{
  "n_kv_head": 1,
  "d_mlp": 320,
  "positions": "learned",
  "qk_norm": false,
  "attn_scale": 0.125,
  "bias": "qkv",
  "init_std_qkv": 0.0417,
  "init_std_down": 0.00517,
  "lr_head": 0.00532,
  "steps": 6770,
  "dataset": "wikipedia_en"
}
Each number is 128 + 32 x the weight over its row's rms, rounded and kept within 0 to 255. Layers, rows and columns count from 0. Numbers have three digits each. The size before them is the row's rms in percent of the matrix's.

# up: layer 8 MLP up, 320x128, rms 0.179, rows 228-244, columns 0-127
# down: layer 8 MLP down (transposed), 320x128, rms 0.0998, rows 228-243, columns 0-127
# gate: layer 8 MLP gate, 320x128, rms 0.173, rows 229-244, columns 0-127
up228 109:123088082169178138110144106123124241140115149141152115108136110151155121121110136101131153118176112062189130099109096139159122158107108163141146137171182113116148105089149158095169163153162108113146125097168138091118150143126124126151071201098184128138186128160131122101213112102051121155159116097118175108096066138143141180081171105179164119139120100162148139062148112134125133133186
down228 108:113122129142124088121132126162130104119127085109121091055145112069175139132142084165144115107153102135150120099124149142099126111157099132106093161098123177139130125128152190055104106162118129072127087072147131132105117186128079057089124158209139069106063158055190101120092166128182112153069160103164123124143094111083086110148156191104116138151097156137120179113127109140081171122115
gate229 105:127160074139134171160171085102158131163098085097142137150175157131103115081168099164149124071108113145203076092170111147115135110145185105127114107142164149126120093134149174083158064133196153147153093134114107193087073152134140146135129101169178097124104123162155125140047085123102102137120102160145168129088152091129091150116077127101143170064134183181180140151113157150114099092126
up229 100:132145156145154123139106153092108150163149133151083136153124062120117125085097158128129077135121099118107161170196130158070151132198091099118179074164105088129092151098122127142109102132163109147047099114162109062149222110109078094138148087102119112120132126121116178134115172109128104040103057127108109119157185128104153101116105180116153168138161124111097137156161105179149132163177
down229 099:148164155086102163149117133138128157169175103095113085110129148173202129144072152107133113170150114144106111137156108061145095154145120174103121063099058160129109170130111159096065104131143141126116097127091138031123195110100152105092160094118075160148146092110131111144081110079088142167110152080091160148109193140106106115133080142147117136188094113140193128100143113078098110168121
gate230 091:103102090142168122115127112103115161102118143105104118194088107158177124090103087152133130083112128123145123153098133144147104118081223074081116118093165107121138102129081136088075229154117176188182082124083118154129160086134152157108145096126177140114110081138104136149102164122143152140131102161185157109136092146167148104093069159118087134118152136079149066130117100152084168200135
up230 091:174099137166101168077099054118131156127121107104136138142071125103123159120143111114103162127124158186160075150095084128118100146096166098096084123083175137102131120144069131152086093113111183169115094146159136151131126085143131202107122151165108163082112168104098182113138169177186079196193133098160151199175098116144146167134115090080135143137115164127123073098084137154128165127132
down230 091:095159126081153151165182168159120157118135117172132106109137116138135143168156162095156102099108162060166130105192077137137105193186102123112143099167126135127092118120158150147154189111096124106147164117089135098094126118155159079188077121106112169154079084149088105132132067081133141067152134085141185131202130138142104139105128169148136133142121106072159160125180061097157199104130
gate231 092:123103099103157125103104144108115129096111154193100117083124150145140089129162166157192101146152104179164118132115105129150166100152118167115084125132103136148109046104093079117161145153182149140103168167138150128123126070107086120102171100130103155134158103075144125050132122148110136080156147111064101083169160054132178196106120131129116138083060142104138165224100082125155137115131
up231 090:133098166165133173050102069115113115081095116113135176164104136160151116160088100142189168122124116160117142125127113138094166112149168067148135190128158142121125134086114123075121157163135076083145129094183144161146085175146102140178174147101184103124110114179073146170123121158059118105128120103145150103118110200075124091091100049165140114124075156136167141106095156119142174106114
down231 087:161131153105139142118108122055086189131104120116151085090153117102162065113121107145107129116121098141159120166147108109109107079144123150189127109116094139144156115071081157075223137113149175147164104169127143173117145077098121140065138089088111135140116068125087122147108122120114070172176118135112106130123162164133180173088140191205115126051169113177128111129146097137089109081134
gate232 098:183150126103101152076171162079137163124129042115107146141127127148185137115114104149112084139134183108109144147174145075093090115140153114131100081078095104133119169125138158075139181110196123146146119204126168093110167058099121158143112122157130181144118148173133111155175154075195113159145123132153133092100147139128105160119161111119088137159134070141104063118109097130066186164095
up232 098:154116111202131055139115120059137112113161152174125090116155159112125145148132160136062106139131136118162145149083126150129066128125148184091078110099179106174106088060088172083127108155138141107184125104113129135109109204137166157182140143157146192134110107125092094119125138124059089160141118105165173145095162183070103138144168160145105121160113085134114194126145090087154113144097
down232 102:127148150116163155178074126151124122129126149095096112145092100171073131108140111118057149131113159051128123128104077125168184132094137098097128163120110151147118116120080133133147134122152107098116119132135150109125149189152125126159146171160064085132165066175094058045064104153093120094121131022130138146094053151080108099080139161161124153153142151156102161148101128083146151127120
gate233 095:126079126147100195133116114159113098111176129142154143100139091094120101117146159141116140114141145158177102152140101156112177107097137128108088145159169088177166109150108092120139062111087135098095040086143106111096098125164108139106201147139136063138102158157136176099113170123183111097133156107191096174129100106071169194159129128182143180100136109148153186130174104176146077123077
up233 103:100185122098113133168125114047121149117132085136128161116138109164110116106155083141162088163086112106123112131172100158169098154159094164111134113130145135127109120160086070096055147093118098124154200154167156162101117154127148128129104069105143111115117126191154080084125107136084112064185136118145107165138138128137118118115076131231150126095181129131204123104099105168207083119131
down233 098:085075112134137123101123113145132155112119161143117082094115187111137109093151056078153109128113159147141112100095159118089134117133126094138085114141093171184127162086090137199161054126053155178154114135130138091141135127132099159142128120155138094114133137121160128143185133100145093133140125170122166114044101195143159102151164116173110134145160105089073139102099123039079161207170
gate234 082:136125104166165181100096077178146125181052143132135142121150131144048119107104088118053161113144145112141135139124148105108116129145170091112170114110103154160136164195143140076104112140071164078117162128151083096139095119120161174091126114156171102094138152164129121112152104171101107086156131122153119126121062096195086087176105093139065111066146118120162105200129084135169091138113
up234 092:174138163129128106114108190149108081173153090094101091118137109159156094192120191147160085116092098155101114077141098141132197086155167176123116077140168197135090043139081158097167114183153127122144125088142172128159148118121114134106175121161096158114117104112077165140122132129142089127065138130099119176073157145105181109140173127143169099140104086167090176102091163141103104136131
down234 090:064173126120113093135126123149122085157115091117184126093134155184071127078132110152100126051179087212173085166181157118163089110147153106141185127123136063173155127131127149135139160146139182126093111117124164124115065146116134161090138060136128087090128111113140113106104143195078149092126139103154121197140106105152110118149113139203141080136136178162145165153116090093107098141136
gate235 098:156128137094109141131105186110092068091157137187123140106144080125157112141169173160186120078131162146097140130137097129097116145124124144089122101166164101082103066080128099159169104133111150118152097094110194134222163136134131113103140079069114188130103110186146141121064147127124129114138146113137170130118082173120125141127117106137115053151198124211129088123106104152188126071138
up235 099:162154133124071153192163100137095190193211170124109092138155144103099080134130113139105167112181193115130111119123157090126171087109135158074145107106076151144149079112126119116116192116118116172113111128131176154094126154136157150183161091137146162170089088150119117159128109158133145150096138135147074157218151158095121173096147136130141120124127128108136231111140119147154184132172
down235 095:143076139155115080148152150131150160120103115085137102127116150102137095118108064157071082071125088146139130062099150134146055112084173152173155137085116101168090129163111176130124121139114076123113111111084182089089126149176157094119122177142159164174062163091117135117158132085207095124149153128123119133142124050150131161152096080113113195147072152152143177145142157120162163156100
gate236 099:115052190177134185135110141181161132099108137140188131120119140139191045144067143154117137124129115144116135098115164126171131152166114157142220129165122112118090134122132114169210077106204122089135112162128148093142115158192095122116160097155135213097103106083119104144137173140108083109109136110096130146092169101147103144128149083091120109140142138137179153077126137163132101096102
up236 105:135095127088136088126096161146125071140041146155111092090110130117123100145130114147136128144093111136182152107112104109051159136152140122137147142112103160100118158193122088115115065135103186083067148113079090139146141109109098092141148102070073079053100097165104134114079088121131140103153136101088137143132117106150127158209085137125077108097122093171125097175139111146171143158039
down236 101:119113157091136091138085184099089138131159159125164134051122119171141173105163099145167069068125120092144121146128120137118162128077147103108163165060198124097109114140140135111139168132106127149173128124183051183106146158109121133103134086088146062154077147162110152146074089137128145178125172144165136164141137088153185139133082129180135116134141124133137085103136058178120202121103
gate237 097:084182135092075104143125121103140169151141103161137111162175143157112062162138086104109065123100156122134135153087166139112198064054164157140075136147089206107187102169133091124092143121114100133141052122122145156168115120138187101207124125157120130121106132129083083102151132096108135124124127158140134184158132124080196164135111155128119133077104121133122130112132174106153131051137
up237 094:152178163079156133201159142155141139123122128140180116106153139101125107132046140125131149156101122129092089126157166111150146156062127175155091170110121173170108096098167131121166153129198104120145081061082160086088207112089097129082178082133103143108134205137173128132157115118127112139050152179131126101134161117119142139169108092150107098093111135179146129150124075096152085142112
down237 101:104112156171150184065088065125053120082077129138101115126073091109148159076143146152161134120127094100100127166102122156079171113091122153156141162098104122131155114125098138138161146146093115125123129132100101074126072173136137111118137135143133055144177153161122104079081099123123191166156126112153143065086144160124092116145143151080101152167161151123166068068168141161067151109202
gate238 094:118100132127086148138137103170101144112091089119092067137150118180163109112108092123107089101114085136123127129124149146069098191115119192149151096035123133123145088122195114162114126103153121134107178136136094138184081089147128113068140073143205133136110081132184081130104183174114071085147137109078104121121128125092100104078117152117167177091099146079176173086099117135096128137111
up238 099:208134178144174143123135110127117135105127097113087165146106081149171087154150107151105114115106147155121173091181133120097139136118164096129177114158144100142151099118172134163109197156084178134168165141167088164120113063124133100050126156116109173100190114116128119119125185127121147102124201172121137049188158088143157153124135069135131092093183095156163144176116083107150124145170
down238 097:148123129171130105072077049084124161123130101122148119103143105108128101098178073175110114111142074181162162130144111116181143148150152152156093116119067119087116131113129122111123112136153073078105094096143107162164134150064151123156195144151124119092100128131093198161138212145090102153141101092085155119082131156092130124097130101137193169130086143135185112121080093194077126110094
gate239 099:160124124136158085136144135149118169173147178134150132109122137108153124126133105141106105156144134156149105084122102134178167086162055117053097096174135140146200084135070115125180188090091093120117145058106173103144091149160141075162127070123130078206172061131100113147142103156115086109133200109131183194139102136091126150157150127117081110102126124135159173144094166101117125113130
up239 101:061164135168086159108142157086138163067108108118112124062154177164127169125124152122136094112100097159124146145103118144091146161129090123072136098096137128166065181111153113137148156130126123164109160108146116142100149080079138125062161185132157096173146207111176139063111174093092169186197165108102133115143122190076173121157122114091079162113118156115132122141087135162167124114106
down239 090:044107140117055104108091099169119147060119152174167060166135097121108133128132117136118139188159102121081116069121104087096119134128134129157118141147109120185086079119175148128147062143144123061211081106154168108105098116122129143105131120125068160117153098095165150106118126019124117154117166101137086154126092145124126112150078123142120138134167102158135158121111172088098155171099
gate240 097:081117088153091179100086086137153165129164094130072166124091137197141073101136117135103101092144195119126125073166101089086060185157108143154132157110100151159122135114081185139163131131096159093215150137124118134114115100142131129185070166135165103181136098149172097081155112096165169155175085122143133151150149119143110104140110108104124144120142152067144113158154045118129120165134
up240 101:132094142115104094102085107169168136108092086139069179118171096155167068143155144061118102152096191150154070112116071143090138170108111156072168122092106114139208145122183144117123104140170121167103152117118132122087146097156140163124130124103116201199093060100125095100130149146151111107172159117054155084168098122129109082140123162153101164147091124119174132128153146121163097152108
down240 099:096173157133154128140111090055125124189131088099161058101123081142113110152102155082118170080131161122139129140138116148176211106152106166126175111107126193145116145111147155124167135150174072170121134147195130146140108125092113173148118141131146126082094139146084133155121121166115086189158114099181094124114156163112198148078155108157119109101118085115187093132190142117177189094157
gate241 101:137099136129158128128108141152109114116163152120098125121115171108183141178106103152167110153151156168106103125127104086103194151157102108063187154089115141138082165108064171147104132227136127121156127120155114169117182136131179079119151112089151083177051086137134162186071108128143124049082121092121112193144093156109126093146078103097112180165166098117111115148104131159113136118121
up241 100:165083114163081161110114144103061088111183137135117170155122134088137132089129195159094130129093116148168084113142078135106104135185100122188125127202126118139169148122104117135175160163141113162120120114189087137203128120183136150136138143106154088139130157185106178134172116140139144182110133054121135196126121093147107100138066146193160141142104137198132083147073157110162116139140
down241 102:159129081121121149115128118136158120122102136136113136032123146144096124136109104131097133134140124123120101139116132176107126175135111205099123167155160111101091155151135116145126137173133104119159061104124109112046150105113105137146074152117095105157132138092153076126057198144116167095120216224199156060111110143122118112126103162102152160142127103198081136197103084142129115122159
gate242 106:102117130128086137124070087100149108089094133131108098091225149082123149153187082118174150096130122165132086181150162141142146149077194075125083074151136132131148149160101103120171130090092111113096023138131088162085116156120120097097145164175108156138131114102125062136115122110172161112130140114143156101139161129184079149111082130100138097143092105152070105069114120148099141175136
up242 111:072127075056105120140180116132109119231140087139068106121113132045193153179138141149085119125125133082112147137153184109117103129141124108172134144106216145163104113158104118138088143136150156114175120036087093134181171119114108124191113112076140116106147144148120134112149147156118120086086142183111095119114111082109141176119154105135102115131126088089103147170164161128120112100151
down242 111:171125102084112130162169158156127104133156151139129170143111136134108115130103151093135120114159124103151146169174163130147171116130091129140117142102175099112148075145165155102174082098157114109145132094118138129112083119175136156082094118136056095090149111161106155154032048178137148166131162132159183192133104053169125084145085124053139096130114107197104111107164133144130093098201
gate243 102:145064174151152130121121131072074146164139115169127166139099101116193124122113116160081131143169164162125068097158100202134107131121151088145176134084167097141157175171103100114169134183122125159134097146118167190079124154176191093157105137167179135137062101089122118120169062144087132123126160077173152158099093147110105125129115092159117101133135081125151113064085088163120116120105
up243 106:134165077087190147134120114134129099147106064098176109150181180116114162092199129135131123141130115102114192089120149115148097153074110125135142122110113105194139118099089129128124106139116081107181115126094133200107087122084090139106145143109116149072114159154149121104217152127141145170165080115105059177129146102087134067135107157085116126107113060173126129105153117163064163090089
down243 104:087119128178105144197148159090133123115088144143151106107150117144156112112092154114142146141059122108103113132135093122092132115118143117203089094148147131164069130121073128195093112144095112178163170113126181132113163111134128151136039048130103151179168141115123182157147064063082138110112115145152134141064109118101142131132152121186136146096119067099107123115144120195149194177113
gate244 107:113092098120145114172064108133106128084126108157160118022113168162106158124099097113117130157080076139095148101124174076122174151103164067103116067104125145145140072145089149190151136162164114095114072086134169115150117126197150184097137073151176103144098101101120063073117138178118165110112129118185121124118087161161160146176117158122171137161136097126093146117113116140111122117092
up244 103:201061075144167123121122113116095167115135225127132166168119115085127089109152116166083069196091146111132150144061177141134151131120174142107155135168177089123138142054139121165137164100143135117094104175132118112121038168126134112151133137152116117124157083130144173138114156116093110134149129067086091065097116111146093131117105102169109128158101129133118148139142049123192108148134